{
  "n_layer": 9,
  "d_model": 192,
  "n_head": 3,
  "n_kv_head": 3,
  "head_dim": 64,
  "d_mlp": 768,
  "vocab_size": 4096,
  "activation": "relu",
  "norm": "layernorm",
  "norm_place": "pre",
  "norm_eps": 1e-05,
  "positions": "learned",
  "qk_norm": false,
  "attn_scale": 0.125,
  "bias": "all",
  "tie_embeddings": true,
  "parallel_block": false,
  "extras": ["capped logits"],
  "init": "normal",
  "init_std_qkv": 0.0538,
  "init_std_o": 0.0127,
  "init_std_up": 0.0538,
  "init_std_down": 0.00634,
  "optimizer": "soap_variant",
  "lr": 0.00637,
  "beta1": 0.95,
  "beta2": 0.98,
  "weight_decay": 0.093,
  "lr_head": 0.00888,
  "grad_clip": 0.5,
  "warmup_steps": 200,
  "schedule": "wsd",
  "decay_fraction": 0.782,
  "decay_shape": "linear",
  "final_lr_fraction": 0.1,
  "batch_tokens": 65536,
  "seq_len": 1024,
  "doc_mask": true,
  "train_tokens": 176700000,
  "steps": 2697,
  "dataset": "wikipedia_en"
}
Each number is 128 + 24 x the weight over its row's rms, rounded and kept within 0 to 255. Layers, rows and columns count from 0. Numbers have three digits each. The size before them is the row's rms in percent of the matrix's.

# layer 3 attention value, 192x192, rms 0.142, rows 56-98, columns 128-191
088:106121138094106129132103138120104141108084128120136174140138127142153144150142137122114148092107117133078119162099103112165147107136098114119094130141158110143143111107167169104136115119120120
099:145090099170104119095163127124149147139132152129140090158160127127155154112109109163101122099090150158090136144154155160079163113121147151146112112131153152129141103129159168140133119127085148
100:178145123127119102101111101153158146115153141099191121123155111077115116130096158150191150126092149116122115157112103144149127112125138133091141115165153093145216110100123118145146103114115132
078:106070128117145141124189147101135126140122079090119151140164126136096095129190154123084159153162112095140115133139158123130138132140129160103093130146108162135114173153063159120111118111103142
091:129118108082090140138156103141169118117087121163138115140142084103115133159139153091158121104103154125135146140116147173133134121138127174096106089125141112148124133129127153142154131131119163
081:134129126130095175139110105115143132106144134126133133142136087118119124101100095147100173132131143139140136134070141087138083088110127136092131132130145149189108137089112165127141104086140133
102:121125114135125181133139104111111109149126144098125165123085084152132051160141161121153115134161100164099107067110124122117114155156138140157115110115120139184089130112136128094095125159122099
107:113136104134148146144114174077068135104156134106152124144148118173159164112101130136126120099161147151129156154088105128127130147117131115120102102125154088087154105095134093117154135103106115
103:118156150117131150139121122149134136113177115126121089091175152164094115154138114121155114165109147130139162127118082116115111155105087122191152114129116152123087100138143113122128108125145136
095:140119111148137177115104107122135138155111146124158147099078124091143125107119161119114163144172121092112138132139132161113144099112125151166167127088130102110129153144126138105134169154111141
097:087130110132134141100157133091102101128137097135108101143121215095148128135146133160072141124120105140118149125165130138147155102140152106148170128144119124131120119130112082106127129130166157
113:147152091127131137126075115099121145139120091088153106128123162099112152168112154118162138095182102141168111094178171178076142118131151092141139109136126123136162107134119130119143162124149134
086:153132106133140115128140134128148128104140130121121158145142144103136103101132143086153152127112113096123154117098137141120109092125150114126132111133143064074150128124148133112123154155104160
099:090166122109103080156133114144080155071132124150129151087145137145071114136145146095121106074134107126117155161109099096113110104123120118167114134138104090108063137106131114100106109143150146
096:114131100115146156161100097127099118116171139155128078112116135114155163134122127150098128133157122098149104098083122138125115172184113143120171140116095129101145121119115120106122097116186139
100:125099149101143165120094146112125131106105118108143175110128107118140120126142117091166124145125146070138113178138116177157099132092127096099122110129126143106203145124133190136121108106127136
100:134123131107126133136088090170147117130166134108139136153137077120139130113128102102114151091125179109090169127131136162186155105085145102058125118129145122191106134119140141185178120143114126
104:122100132119152118159127117105112155101106121115116122126092089138119163135147106106115158140129143157102103117118141133156144131128055156100154118201119104093160084126099170120103140117105090
108:147155137096126161133099150158105141146185109108107122101114135128132090136147101100122151106140097136088107136166103129098132131144101099132120111160083095128097172132130155084172107126159138
095:140156126144136144144122133130127152092141136112103143090104120096119143118096100128092125138124112101158216141145139110150105094178146161126131137138182129125130146136111144151159120171124157
101:085108148127131080128111143111146091121107111127112164107156141152156154113130123127117164100146139106125139116151123165104105122138116171146130124133156141136087124106126120145168123204114120
095:169111146168124174153075133146147159128148124139155147134107121077135168105127108128135148138121172117131100162146132143142124133122075135143115159122124104174121140135103095143089132144097111
098:116059106149140114165130114130139166168137133123141127110105132119126121129120122125140148132122075143163113180129145165129133174118161122119114129089110149124130166107115159128136162122105128
114:135138109133091152098104118117171147080108126146126087119148141102127168142109148134140139087089119160130138139171096164137114126121118160123143132131116121141175129099096129103132126135118124
098:128139142139087142124112098084130129114164123130172138137159110102132135062106149106111136099122112100097122135123135140098131117118154136137114112115103127142141123140157125139131155087103137
101:123128167138084123118131141133157131146159141151101154132127131063077109156147164133156111116112159126124074099096133177148116112096197153126106149132155106134146143128130140131103116149104146
100:127144098073101113121122093138104122164142139134137125132071147139111121161101134155137155138130104133168132144113075117126122152134118158093148147140134149159149105120142139142081094136145148
101:128131099121151126098094166127131126200122166126148085099126143113098133070134146145106093139119131179128152146156143161119146126172093137140131121125091131089112139153127148131116148144084118
103:080129120105121106152159138131110132146140163145097132147083150132133098143135101112155109145131111126147140137114126089099154127088118166126075140135157056161147152161157047170135092157099124
107:108114108132136144135105102149127080125116123152118109090124118112171115140157061103184113097148137144085095117161130146162122171137142128175099139137138162168137119133131124125143133088109134
100:167089138150137171144158113100121140114089125105128150093131171125160107135134159142129133170111170157112120128122090112151119148128129150124153097086132095125117104151165123112127143150121127
107:102133133076166153139142159128135095103100136122115129154090161187118110159087123095081129104157136097155146113137149157138141129123104144150150074161106141141084189134083143124106111128119088
103:115127127133139135116103104151160116124094142118099115131108132103073156121104156115140147149147162090104116084074157118109123113162147088157160088142109125113092168145180137122148128119111099
094:076097110130105132132141137141158077094140139144105118143169096113139139184143137147146112102129121115101120166152104109113152157145142142157107148118141151106100071131152131148115162119111118
101:117094110111115065141143150126142128144127121121103128102166123156154138108141085120130136179118140116157144166162133111136110074158164143111114149100106169099107097128122160139136109092120138
097:115101109124184110144093136128110133113147153132108115135094142115112120119148115144149133151124111148142074128103138115149120091143147157114135130112116119129104138122176129120109156120165125
087:115106075133119156151149110136116120149182067115142109105149103115135110107173132138132138164125144143119114116090114143086157129162077144135124117109136189156095115107179137083139132140150136
092:136116096084133161118062107161138134114150094111045139106094117124117136136122115143131161097114113115147125129107158120103158122134138139102162142174106105111178143149129143102157118154161105
099:095133127116110134140138137137130112085115147101118125135099062140144131101133140131161157110165142126153090098096169094127114127109141191153102125095150129135174133144171104174121117142152144
107:115153120108153101061180109133125148149138109123120144127128142141111114118173096143114128102130137111102134101107138095134162140135111115151121130086120110105101121124155109140100130130128169
099:137132158122127147121165139116137100128147085129104114132116091167142194110130125139106121122130088100138140107167124093115101154062165122136106141127131143138142154155119182144117103123091164
105:158145132138115160123149130173143157146118162141149125133134085133182119079122163156143129146112085128153118142123112102154121112164094087115117136108112144131138119082085146088117110153146101
106:144104110153166103160153126135101107156112124124153114133122143078124138086176130106153118126119128143128134119183148096142127154169129126180137147120184116158099184094155149136120117127127088
# layer 3 attention output (transposed), 192x192, rms 0.134, rows 56-98, columns 128-191
090:153098163137188132147120149130122152097152140124101117106140151136109160116126112166146119128144137131178135107166137148133105115168123136147144166143125131136110163161119109152131155154110154
111:167130147113158122120095108157100111166109115084123120148110166142131156156152132110174116104159141128186131105106100123177092125122130126124148127122088157167108126135140118112119129110165149
111:070088099104119168138120115124091083159141114146079123137117166170140125145123116148106104101151146144148127138090131114123118163106140110154116116120123148138108121137114175098098123118133162
093:165144093145122121093137129175104128134152155138157130127120124075147108126129099117157081136121121168104106118125111133133132133116122083106128136106126077090132124127148123098152149170114123
099:143131128133162147119125151113102111183157120110122124120139170120163128148124148131097152166138111138154137149120085091117111149113154078151111157095088145108130104101117092145108118166144123
092:132149146127143134122171119155119115145133115079161132118084110112169127116165139130160071095105128147143110115178105168131155123139129152147082139133103105101133118188150149151115146152124139
104:113143090091071110130120130159148119139118129176130112143139116085127127084145142130100159179106163087130115139141103119121162079143099167139142122137121105090130131150109094127106119142122150
118:149099124101143101145096091108176126142141135150099144114108129107106145124169109143168181137122097136115133129139120150173125107151103067074180125186123142158120119114147163118103160135133145
097:096128089132109132110106134167127105124166142138140119129137117176133140126131167163141102101124157118137139144142115102105074102143157051131157128108158108059116089103116161120101115110079084
099:070109109130105146137156131132108138134126125207073115096088102116137093126122133137126163134114159135121167148127096140150150089168129128183058146128122098157131130086118137055133140104117165
100:164108114131136139115094126116132123089091137120169117134146081127117136126145137124120106122098132191121086097108162152137132134092125078131158103093149122093170113112144107120161142118135115
105:092118140103136127125111140108145100169085102097109118074148111112109093096117132143133131086138101145166161125139140167136092127090096128154137102138144137132107150086103148149111127142198146
089:114110139132131158138119133165124112142124127152089140120104129108102135095189137149142210154144148132146098135168118146141152089161094122148128130126111120099143174103114110138143115150133122
095:107107141144134182105122099145083165171126112115131090133135097122139101107119123121134135113117110100178098150089122101154079098140120100142147119128178120126106119106153134140133155140076141
089:102157129122135108117135083079149109140145104063123123155130161140165159128162129164099120118144124104132144148114129096115162144115181111157140116092135168095145152136090127141108091161112094
093:168140116134098118120111159132137106137156115102127134128123154121135096122163129149161107137097161148112140127151147151127163161135090115104133075155109108166121090120133134110128120146161117
092:122125108132144142125119140126078108101119150174075174128098124128101124125125127123145121111118155184101123091099141107111148110123161128160096126096109108087134157149106138125102189137158121
103:127123127136118099080075083138136128100160132136137169129156081117113119127136135088146089129142118147137112127106149129137078110108107125164178136106146141139124149128126125180116156093133113
099:138182149113138168124154141134139092142134137132102141109139131146135076119132109138127076102131146103078169136081150120130096113083113164135126099148129143148117171112137136135117082150146136
097:131089135135179140134145155106181143084129185110132080109104110096113126128137149086115110143107080108141137114111135151105152118164106168159121139101136058112108146158162130122132114135132133
100:134121108155144163132150113099143162109133133137128152137154129152108130149081123116111132095100150120113161096124129140131143136121102122092120157141142135167117090107117119145153095100165132
092:118106101106154150115099102134170140156151107154047151163135136161111141170138078169118158150114111134129140114152128148104124151116119199103120174134111144158108130133137124158075123120160102
100:139137164101118132124112113115144159201133104141081131166117133151102134153139167087118156140179131158096164108125135093112146162097146156103170092078135159160124141132121152142148109132131153
113:113146162118119105138171170103132089127124095099133133123155111182154163122170113106142117154148150115133157123140153130172123101123092161120090153153153151131119128090160132117140114111166111
099:155121126110174105107131127175135112133107127124106120092147084133118125138115147142155138177160094189151092126150115115130170143071135144116080141131088121127125132104112147134103112120113111
090:117155130167173132123134133131139120168111140116174141135134137139152136132137157099134141159126128116146112119146159104137142162115137093072102142117148146062125127123104149100161163096089132
093:100118145130077117137160139100128185129102119137167156121074149174173141139137133149109161105154133104097130148093158151157180135141163120121151129115167095144106156136131111142138138106136129
100:117149139110114124122112133127155133142114132163138153138144109105137100098132125160113120109124165101088141114133113135126141073066099161135097119152127114164125130125121095107108107133071134
102:125085133153112150124114103123145162124153162146132129124109073094212138101128134084110166086106128189109123150136125147119145114153129127132165105123116080114127125137132109130130137132130087
104:126129146123106100113107103082116134118124144142126123158162122110074099104137171117148160115144129152142120129170139117091138108158141137133128116134126125179129106142104141098097144089145115
097:156151137111111111129155135120129122080174117131131156123137115122120113123121129117122094172099154131113142152118054143119163156093108102152120153128163078095082162132104099089133131128156125
101:111145127126104135188079127126119113150135115137110126144164156110144157152145171154103081157146116153153117109121121124128141087119134132173131139138140146124160122170147121119094114118145101
095:117137087106135091120111144150129141135126106140114104145126131106124170147109108136159113151140143134166114136170126160100137142120134057112115153099107123078119149135103149104135147096107130
089:106131146142144103140096158113134132142127129098104148150141121147151119113078169124140123099109083128122143116132107114104113127133160152118107108098165143132152133102149161164171119154106154
101:158132141154125117132125176147140149162087168113162175113112131162145144076103149133152134114082157094137123134156095110153112116129131101087169111107143139176171128122145127145103138148101139
090:146113139144144102125110120124159120084091149123144137151113103166112148149143111172134088181157168095199134159153117171130079147167181133155149084119135120143079119142169151134094122122144136
087:146102093142141137109115139141103150133095120107173126172194149170117113131115116125134141126127138118154137120129091150128118128129115163142158091079146128142098162151150124111152106153117138
088:126116074171140093143146098113163080095114121109125128100151107128160090113110137119130117106124105136148123135092148121080140120129150129121156120125153115098077160154111157157150111091158118
098:116078154127102170114174108066156125119129115111116141123166099190083135149116141167123106130103133122112123115142120125112084119141143139106128129126118132128144134156119139149098139073134147
105:179182104179132142078154144147113147136108141168144129128143142142106111074108148115119185123137180142107139168103121104149130138135145114140122114151163100154131148128140111154112143105113124
096:110114154099141152105145114119109113144133132160096134113114155161115117148189132127142101101142129129133102128133143122152235128147117161137115118129134133160163089152133106179141136125157128
101:148114104144175157128142092106122123105168125128124124105076176081116125120133087112132114177168120128165139138098146145116128113139106140096164134104095111191142114090133153148127135183134110
106:149135136128158091086097133162153131129126123176109116139115149121128105145134131100147154125103136158197144128143132145162136121146128112164121115150138126146149145116111108145092152133159125
# layer 3 attention query, 192x192, rms 0.185, rows 64-127, columns 128-191
121:165130120163150112105137118106147169130120134124181124151147137134112106104106121134144112111138125118088114170106166143112125130117136094117146133098122132127153179147101139146123129177120112
141:136159110079113108110126135155146138159152126163133131102137138091203080083129099120153090076112130118152166166153103126110122105097078134170126141144121096119131153120152116117135101179091100
115:113184143135108111122151123152094165125147131102128126100121151119135139102128166136124116134126167126082153089185106146100168135107096111076139095105079183143080090096097098127104154161109107
139:134100139113143138124165124132176126150135143135110111118120122133126125142095104128062169154149105111150144134147113165074138147151129110140144116149140095125114121154096190132065104112149127
126:129104122146132153133117132127094106125125114112132123129159155140144108146163118151106116150134159119121143134095098116141142142158151113154133092111131150104110155153160130171167069188146129
132:124123128128130138136149162162114124135116131150110116130116156160142095116133096170182129126161153115102104143104136089132112156150099129141093117130080135158130096134141148164071101130154129
138:150106115099161164069124090147152125144125133177137161134151174141107091154156102135127145127119146120126155085154107094110111117158099157105126149115096125168165140144166127147114097115149091
118:114144128080093157112105153133148164111103165117172127109133128109102111115125105155145107101113148144098063142134105133109105140179113165155113079119118111144155104118112129158134136088141142
136:132180105125141147123123148156118105118136151144108094104115125029107155134136153108116115116106173100131134095109136151147100128113149113130146119108132115115131173114124185094121124132127145
117:138135131130175129146135152163120121115145080106149104093181100144095090153119096129117112113120118131137108190129112165147125133110152127165139155094149130099143082137145127167085137134151118
131:136122125151141120141135147082085131100123097168139177140170137122089121148161080087115146128142152152141132122168154149136137089131127148123124082166163167173159127142164133142137115132124134
130:132123142173158144147135144137092139098089156123146131119141117111158107135108130121143096069103137125143092127144130086118102135151134115104103102143129092140112129076120174069131150154144162
139:125171137129076124076130166121101123120123114111127140108160141139149114122110169159131105176094144122096171129144083124150115113103102153117131129113117129146119119076135146069133110153139137
134:128095142177143136116102124109109148143086146114162104149130132098141091107133137143119139097092097135136106139153141133131108121130107119126132095083175112103090189094120124134169160118141118
135:163114105171129169120153123117157136132156156141090119134140103142140153113165109112127132110113124146038140154141166123137141135151120109114118130123112119143118137120112135156150113068106158
137:119140173117068098132117133131154154125148102146092141148144150147088089170115108115149133136134155125110133152114128143126124179174150122102113111129143156171102159148096149084135145129174109
123:152120135132139142119169140138129163075095096134118129109126098100134126150145132111141067153152109142162130109099149141126182106154127173151113139128117117128143138145153099127123111126152105
140:137096148151105130118156130152080180147126108141127137142142115128140118140160121146149142116133117114115114133118092129182131140112128115107110122138122136118115116151101141171176161142066092
142:115124116097133118134156151092129101123166112118129146108137102135118137148138114135107072115099151121122115131142159160083157131121123127122093124099106128061099133143111142133118161106140117
136:133117137175152144116127138140185150133163159158119135099101131093145135083119133138130116108138127130127133159124147131100105110196134097077143115143128098184133120104122182127145131120113120
134:146114120088109101142145141113169146136131151116121148118109137129126124078174142117108114104086143094111110129153086159134100117144133144153139128155162131157119096156140142116102135101141183
138:111128164124147100146141108091137145129096140132090097116148126160113109151146105132118101111104166129133117144099108134134073124145158102158133106153192099105105165156127124116118145087119196
137:129109163132173108099174106156152114126098097155109183131102076133091175119150134102109141161122121117122117099136107127162136093111169120135084133159124130115132147118128112130111137115136131
143:143088181132138171168150105090146123100103153097151170085139103129158122158157116127111128092121125145124121114135135141173141111051121143125198089091148148140128142139166133148134125199127156
130:121152143145193150109178086102140173052141155152148125153121148118078085117134125133117116113165081100138118137127143143092140160163142177122122122119122120149147103153127163121085105146118127
130:125137118152144123083145104100120150168146102146163127127157099169178130216100111113141140112121142116124103132138110124154169139097145106098146125108153122111135121132112158069154149153088113
134:141146103155128131130091115132132176135124111100154146188122122149125133135131150124094159144103146129134133148112155136141107148171127169093163120080142125108135150132148092136178117133099108
124:127107114085090101097127148122138154140127093123096159112100122121127138131134102095145147105097151184066147101122120110107108132122148137144179118168080115100125154180118130120123148126125155
125:139136104093152178145109118175092110163110104144107125140150153129112104141101116100157125123129126134142063130133127170171102131110092118131141098124137170147164118123196108125101135149161121
136:140109133147118156104076104130112149159140115146131151135130106128092146154151128112170098124189124138150154124141124123128094075145147127129212106151130145180149110118128147159113157115147178
128:136170130119108160102137139124145116124085136125148175123123143139085124135072128131149125136113140134116138136148125142142151103106131163145127143101084132109174153121107132132154105148138109
129:114132121093127120114083097153093116087137137163156131114183083131125177153107144117137111132093146180149119124104173125164210144103092135113102159116136071128110094117155122117127142106145129
131:210143120165129131109103094144131115165096158139163103135124135129146142114125117164170131113107174147126101166141107118142094109100136094129152177201099098129123108122140165136102099147117126
138:148120155104045119165133102124129131118176087157093151119117144125149096117153138149070136142104094169088127146101109137142157106168082124150082159122115114117169079123116130113088171177152126
128:130095129148154152123107111167139149126114104163124150119102131114090109153118099113106138136109184120111102135123129118130162149084108161112160119150155131133166116116106108103117123120142103
139:111118119140133158135094158132150161112157136100171102141145139098110133143072120105116149120133125129121126138098147137170129160122115134167099144138160077139142174114123086156162121113121132
141:153150098097132090112110086159093148156146098153102164140156116119115091129125118165157108105134134119130163105116155114133114128067118163134177148141151129133179150117118157178121098146119133
129:095112127148137151125155128116115147122095158139195131106148132110102132145126120082116119096164123098084132112125154118144137136118122103092141112114136064118142145154168126108142172084071124
141:143113138128123168161132112126128112112139130141139161137114127050109108067091150127155150123100128179120089153108151117105151105148100149143105140189128091160166115105130144152131144156135155
139:109102129180163135130110111118160154154127139119163141143092081134113144142153110147155147112112154109140161079159140140140163064170125146121149117133173108129097125163146125100111144111130117
129:116130111105142106169134109137147156072118171141106103159122165136115096169130096124097113111183119131142140082124106115147105116142154144146104105141114118112138129128106083133150098124146122
133:118131178153183096155088116133142139129139123106125143150147115134131120134129131093142125108118036147119125113135141132118132145122107148147138099113104081125118164144102145159130138186141135
148:117142131131150150140120153130149090145104123137098141094099117143186109128141101158092080087137182165154141151090144107122115134140143121123159148151122125062114145128115147095121135131153102
129:073126120150154127144148142122140155125147129107120165151101125129116134142097077170094157142128107062125167147151138131131122110156109128081102149132071120111109159118105102147132082153141125
122:136141112117115156149157142130106128110157151073162110135141114114139141129132120093188142109087123113127121133103108115101083139163107150086144121146152122136109087133105092164128138132129133
125:089129115085151169159136112102163136124148103152130153113144117104134177123093105156078101164126132177127166121150150116177093110111149123131115131102107129137174090113148150132127122088132099
146:125131108119193111133137145153101107110104098093134104110052156154144112161090146144165093120107155156163115073116161139160087135110137121135171143138177168109139142108147122145139193100103147
130:109117125175166155132147098108112131120130142190157063113126148074118115100102162079129152125082148100131149128131120120140123105157106127141115109158150116128146111116133129139168139105160128
131:134130098143143156132141096074128099114118113176127129112081135157104090166155113083115109117191115088120145145103172082116163097118151125133130115127136105136151151110128111140151144140132162
140:105172115123149158121083138167112119147116107132111124096092131114142166095128142131147172092096130156115132120104125135100105074123138127143133164104105111094164131175123120095099157164131089
138:136128121131139088159139152094096120153104091158103148155119127149117143152131142135174112144110086134091149095135135136119127154153169125130151141118098145130123119132141111121153113134186125
132:097139087125151109150129129135093119105118136130147102124139143110171136130116188129133116162143113073101085149146092114140110118113146134165090126117113110094117125100128131076148106126161171
126:170160137130153061128096103107141136105113098163162106146157134118130134135123104092154119110117150109096158149107150125106112145128152138162138154145175126105076137163133133123166152140132108
146:154107115106177112150120128126124109180103116117129139148124151113138127117107119131145117141113091143136108103152158140136107142133128143122116160135159178135101090119139156156125104111149143
117:152100147118136144102151147116132140159097112124056126127099103098119142143156103137136197108128157112111133098144144087129112117129122136099158085126098109106129134153158129105139151153111152
133:126147136128094136101185125104080122136098141128127121150132182160151129136121096184115127151136135094137143177115130074088155098101111140101071099144153145135116094131061141139123147126111110
129:150106108155135167073141201123090111127110123149103131148175151150126142125079094097129110114076153096072107140145104132120104152122122154155125129150122111109132127113149120109115135138124126
133:172098140159131107119136175126135140094106119081170109083128108131104148129113128156100132189157132072170151095117126114147111156103139181147115120115117112097124150151167130165117101160132149
150:117133143109101147108143124118088140103154128147141090158137104134130178141085104159118130132126128131146132128141128169140106116150153103145179144124195117110119116150141075128083139180096156
138:107132113104149104163146111112108113164131134103150145107129133135159192134102096128151123131144136089158133130180108113108086122113133090119153184119141138117176102121189118127147137125105139
125:062084173145078181134133117126115125118095139118130130157141098135140135106137124155136142111126120134089123121125144144129129102115153133144129155109114095124118121165155142136187164099123127
140:124160143119119101144138166110116131070126151110184126155148114114139096125115130139095132159109133127157140134114153129114119119114106118124138147129125145139146156121123114133128094089106152
123:108077141164181190182145119071119124140112122120136181115133153141152096112147135157079113120126169107150109142179132111144087120132129116164167104156133119103117134117109144108126163091141113
149:074122127125153124158104146127125147163115148088101175155101111153134109093172139109131163129116122092110098116148160119140156126173109136118112135161142151141143125099136124125097118068128124
# layer 3 attention key, 192x192, rms 0.177, rows 64-127, columns 128-191
116:160139154138073063105112147116125148141114160116148119140109120143115130150113125129096085127115118139098085104144125140172118159149125151060120125142129148127144128097125089182137144139100128
142:118122084129122112151101157173127164132132182157179143139126121087125098097141112160115113137136125123125160162146104109129130079142104101156139156150169111149128123153122123102121140138062102
124:129116147143104139107139158102143116144139138157112145131127128160127095093208126101135114156107116112108106167094115090102115134157128112107115154129115141140133109165112128129158086154169118
127:110147129112145149166090102139138102138159158079113174145115132152102090144089122146109163142152126116163122156108138105133137133193173122105132113134134150116126152123088127121162104141141145
129:142097137096133162136163151126142132113126120096121139105142151122122106134106134160106122152156093078131114141145127063106172150120111172122146127097114089125103121150139109119152132154154144
130:163120136107146201087122140138072133138135123158109167098135151143099120120145128130126167132168153153139152166153080141120126115162127107145077128153116137162126101112142164124106123109139101
137:154147159126129148108141115130132158171146111139113132173136104097061129081109101146164096148144155107078105133145114150137124103127106167142147144129111120123174101119117157114142114129145126
122:105118140159114200108126125133094127085125139142128146131156116150114083080115153148106060123109163150083163110159152165080129117123105156131122116159149086093132152120130116119117103102111136
135:102177071133131130130107182197143108139115099121139138147130119121109136116100144115140150109119155138115103114090176111082097086164126149143144134143126152134128137093131120098127103091135127
120:137136117149145118149177148076096135108121127114114155117166155140154148120088104142101121134162109142121106080139151140167127100090136136141120124101162129144148085117149112154100144165153127
131:097110146115147115158149123112092129140152065155139117156169141122148149155133097108140153090125162163152124112129103139134142144140127153123156190110161132179097115152139132107104121110166082
131:120117146116100145148116127129110146162108167127132116129134199130163078142088135078118141107137104134148118093118092155076092122141158123124123130113104159154110131157135176109166108101117154
134:089122163097116112128132165163118101107110154142121118122158142101157133092110127103177126160118145078085112109140106144094153097094136117123106121126110170143097077119124146101134171150173107
132:084129120117120073183113099087130112168113130109147184105135112102126108100139179135121142107132134131140095135122158111137112145119104145141167098153179096071129117114126117166206152100133144
136:108109139138099151131141149106175157117160143181145119083104118137118139095127123159157155115147112109118096158125122155137122130118156076128108152141157097138119100145145156132148101121090114
139:140111125088132099124107104136103111172137130126131143107137113138103109154146107096114157127131156179156132144164096172105147171144130090167130157145103090153099144132103128122094103116167124
126:145129118141142105130151112138145147088155095102094134124127137124116150160105123093139095149141154135130125102157118137131184087139144177133121186073152138129091141123143131123120152154185138
138:124138152128142124108135113158076125140129120133163117090152108133085127129109168117148159102120154117136130138118161104128182120121123070106108135088104129129127169105157140126172079141101106
141:128140142137106136104134117118135131103095157124109139132134103146128113123135114103116127127144145123109099110138168121148149114116130146151064127095170108094151146132112122154111104091138076
133:100128113144148157169106148142121118093120133156129157143111069159134095157146113119159112114148089131112167141123117165095120103158149148134135093081096097127123119144118159158117128160100141
133:115132117114134137206098150154094150116124133121121133101143123130107142103156143143129175090102111121106144082154103114126121146118156140131162112146149121119125106143128155135096113143168184
127:121093121119107101111137104066076130133097132098151130140088108145088115125096101141134138116127114161128130131159154132134079136116169124204146143130122180133104160115152172111149175116166164
140:162117140108139080130108135100116104109162110132106141135113138156112178103138130084145123145138151140106144121128120118163121130106139130116093108087145126124119119149140153150115116114127117
141:158140146147121141126158127120133127133130121112132148108140109161136121145109099107128147104111111138130098145154098106119118129113144143127151092104168139114129134203167123164163089125172118
132:156121144138140146170135121132121119102137166169130138100143118145137130108129086134108073143139130151121111096127144150118126148133130155121095125127135123187127115165088146226130115110154119
130:111116132129110110129145177150093114150082120144138134118135124126144154172072129098111128132139124148121108139146128110139127158103173132052126172107131165097135170170121111159167148167110099
129:127151131135122096103127131195158103143110136109151070117171122120100142154102138126155142140124106137169139119129133129122124147166079103136154105108125097105108111103137138135118074135125122
126:133113155134111106115124138122124118149141131161149157129101107101127117103158144085145130135111163148110146103125095112120165147143134124134155139166157103136132150173141110059123154143154129
125:152144138150111171109108152168119087124138086140137117117163141100139156137132111134128089125157172183108109130157124128140127105078140141114206115141126158156146135087142147124110157127136145
134:098109124120169117156096140107168184147118107158100124125117117117107144147164127131092116087130141150136123104134140118147092131125134120143134117130115139195124149093153103132123156166113165
127:124104163100160127104124162123143161119124143128109131137163103096127154149106110147157117136127136088106145075142099139144120138130102115139119154135163118089114158105132095125114154103189126
129:083148137122075130119142170115175148135098125127135121138141118125144158142140143112139115166129132116118109074172137168158190110112133127112124158123104126115159112127114094138150152116097119
133:169117075094127086104114125143079134163128114136124149171123185110116095075092161127167116107134126120109102108135117131153143137111152130143120106136123148145161137118139145112099130136107087
135:095113097110109169146125103140094104106165161186092130101151128139145105123110123109156144155139148145112141168165090109154163099145089116140119099115195076132123103122087078149112123145139124
131:154140117089127159088074149127162102128162098146169153108116162107122162105151091111094150152134124129068133110165158157158178145125130133130136120153117130140159136101138101153146108111112139
135:117093157114141148109105124143131174122102127099124157133136165103140143101119136098114097132136118138093123150127137142131120131125128131129143139135096096102103155111134094131157141133092130
131:125151124123164119108063130110150143163134147128129148151140103061109099139128088177156104124168129142126135100131117128131134065128103133139151121151100143138115124145128152144109139153113068
128:106123100160095117100142138116107151144142095137179144132116110133131111081097149131093151123143140120105107166063141131175172134127181141120125126112118137137117128137101117133156138171106151
140:110120132096136182142134124113115142071117156164144093163116134089165103104138149150130135093157079162107112134143121097143121133166115157189125129143159085158178149129116154133136141115135134
132:121080128133121112107134107101145151119100121121121149114114095119095100115153128127119132105133177135171154115134139086118141107152148191124167140146133095148116090122125116130155132098120163
128:128146133134112159128099127155102151153090113113141088110150134132128128149115138165093127095108124134150115169100161145107136142118123117121103088133149127186111120165116148122051102083136142
137:167080121135131141146116077100178106085095145090114163097098113115154105139121124126152119141137118163149127154187116168089114136128153137075112134087111132152132121135150134131154134157140158
143:141087101141134155156114131147145133148161102130106148121110133146150120152086137116121085181092152171174159145117155122123120100124152114156117110099168112100125166125118096112101141122134109
129:142116138125153163103167137116166151098142131165133169126143133153093160142098150120133147153152146080157202121082108121117086143132141145164115157118170122137123168134099138163150096112124141
125:172128110197114097133098127113106128112119086135145152128147121133120120109157139126102112051134093123107087102130140157114145126115089154129105155133141140151120124146136135129108114125109142
130:087110143138147164117112093147138100125138154138151103139128117162104112110133139158134126132169138152178121120106090132107110103110117124151111081123088119131204160118120103129156141090139168
135:142159135168150128138130132133110117135119114116165102133178138140134151153137073118113133098103143118153097133109142098110111154101125101139125098124161172091121187095120142140119114132130110
128:103144154146118147109164133137124137129090185167169117141127157110122109108131138120113195120110171154140120108148119132123126101175131173162120131116160096134103126074137133106145157098124173
125:126138132090126144113150113168126154121133117111124145073094127107122144148109138139111127132155101136133137114098146110129156118137127128121164100103134155104137136126111101155107182182128138
139:159116072143145125123109170172143090182134145139132132184078108076140155131110115108144152100127119121124161094113113108163132128134142117147133111119102096096177134131154132138101194115080121
142:135123098129148143096111121115132109102134054121099123110167127090132142157093139116152116173158116129154108108137116129111114177121155147142127098119148139136124092114111154126189143135164139
129:149148113112154157183098161173188105135075153144150056109128120120131127108150139147107101177169102084162136135113124090123120120141142128127113102113163141154111124104143150098162153093137135
129:140130111146144076094153176117108114130119092179130083115131142122129118146133122121174120146112111169147140082151150119109149146126133155183169096108104129143098162100183118132177111137134111
135:107128133115177118109099156126137109137102126089118160122142109163150133150110139134135109107132157114129086164091100164142108100113170105110142150134120120129144133092143171126143132106152125
122:111147095114110139151145126190123153186117114127144121131123137125087107124115112100111124063140137088143129107132110135168134122137145150158112116151141157122114127171184132130094137165122139
133:105155132109126112162141103098109102119126121160155112134140136131112050139134121126136127160135143101164101163165096138109136134186128102150090147087149177144134122090113125101102107117111126
131:134184129153143141078130171158137187120135144125165126097129159140137139095112122134129131139110206114077148084151130118108076138130108124129108125167136127114136116128149110132140114170125122
133:139122136091173087118131143151138169056101102082141112157173114170094154124114137139137120158130135153117125186133097109177114135121137140124141141128122136123160120124178130129120080155171139
141:117164105122100148133165136143140119134132116160134145167121116138116135163081118164120127132091156186123144154151084102136125126117127121128114106101147093114118130127153154142085161133105150
140:118126095133173159154138157123147129150124104130132112137177119151098156169128111152130158153106124151156131101141104138195085118107121098131131148093094140128126070139174154120116117127121144
131:153104133147138121123135108105112174138119180114130091098139088137116078114095155102124131094149149169132159131082149120136125107105119173124109113123134121177132081186133110122118107065093160
135:078108159150096126109120125103135130100134149058098123134169140157139165132097151118145157148092143122120126127119101136115109121111115105152146115131141128125131140117131134150146130124098114
119:099107156121152123149131144110118114159127156116113156139102114182129152114133113106101108120141143144168146125146134083135120095131130113109110113134193168146138097116114124115137148154128209
143:141101141139138143125134135127131144162126098110109137133084150110057148097149099085155109095120160139146079107155142113144113104139101129115097133127147135122106078125068096138112148135123135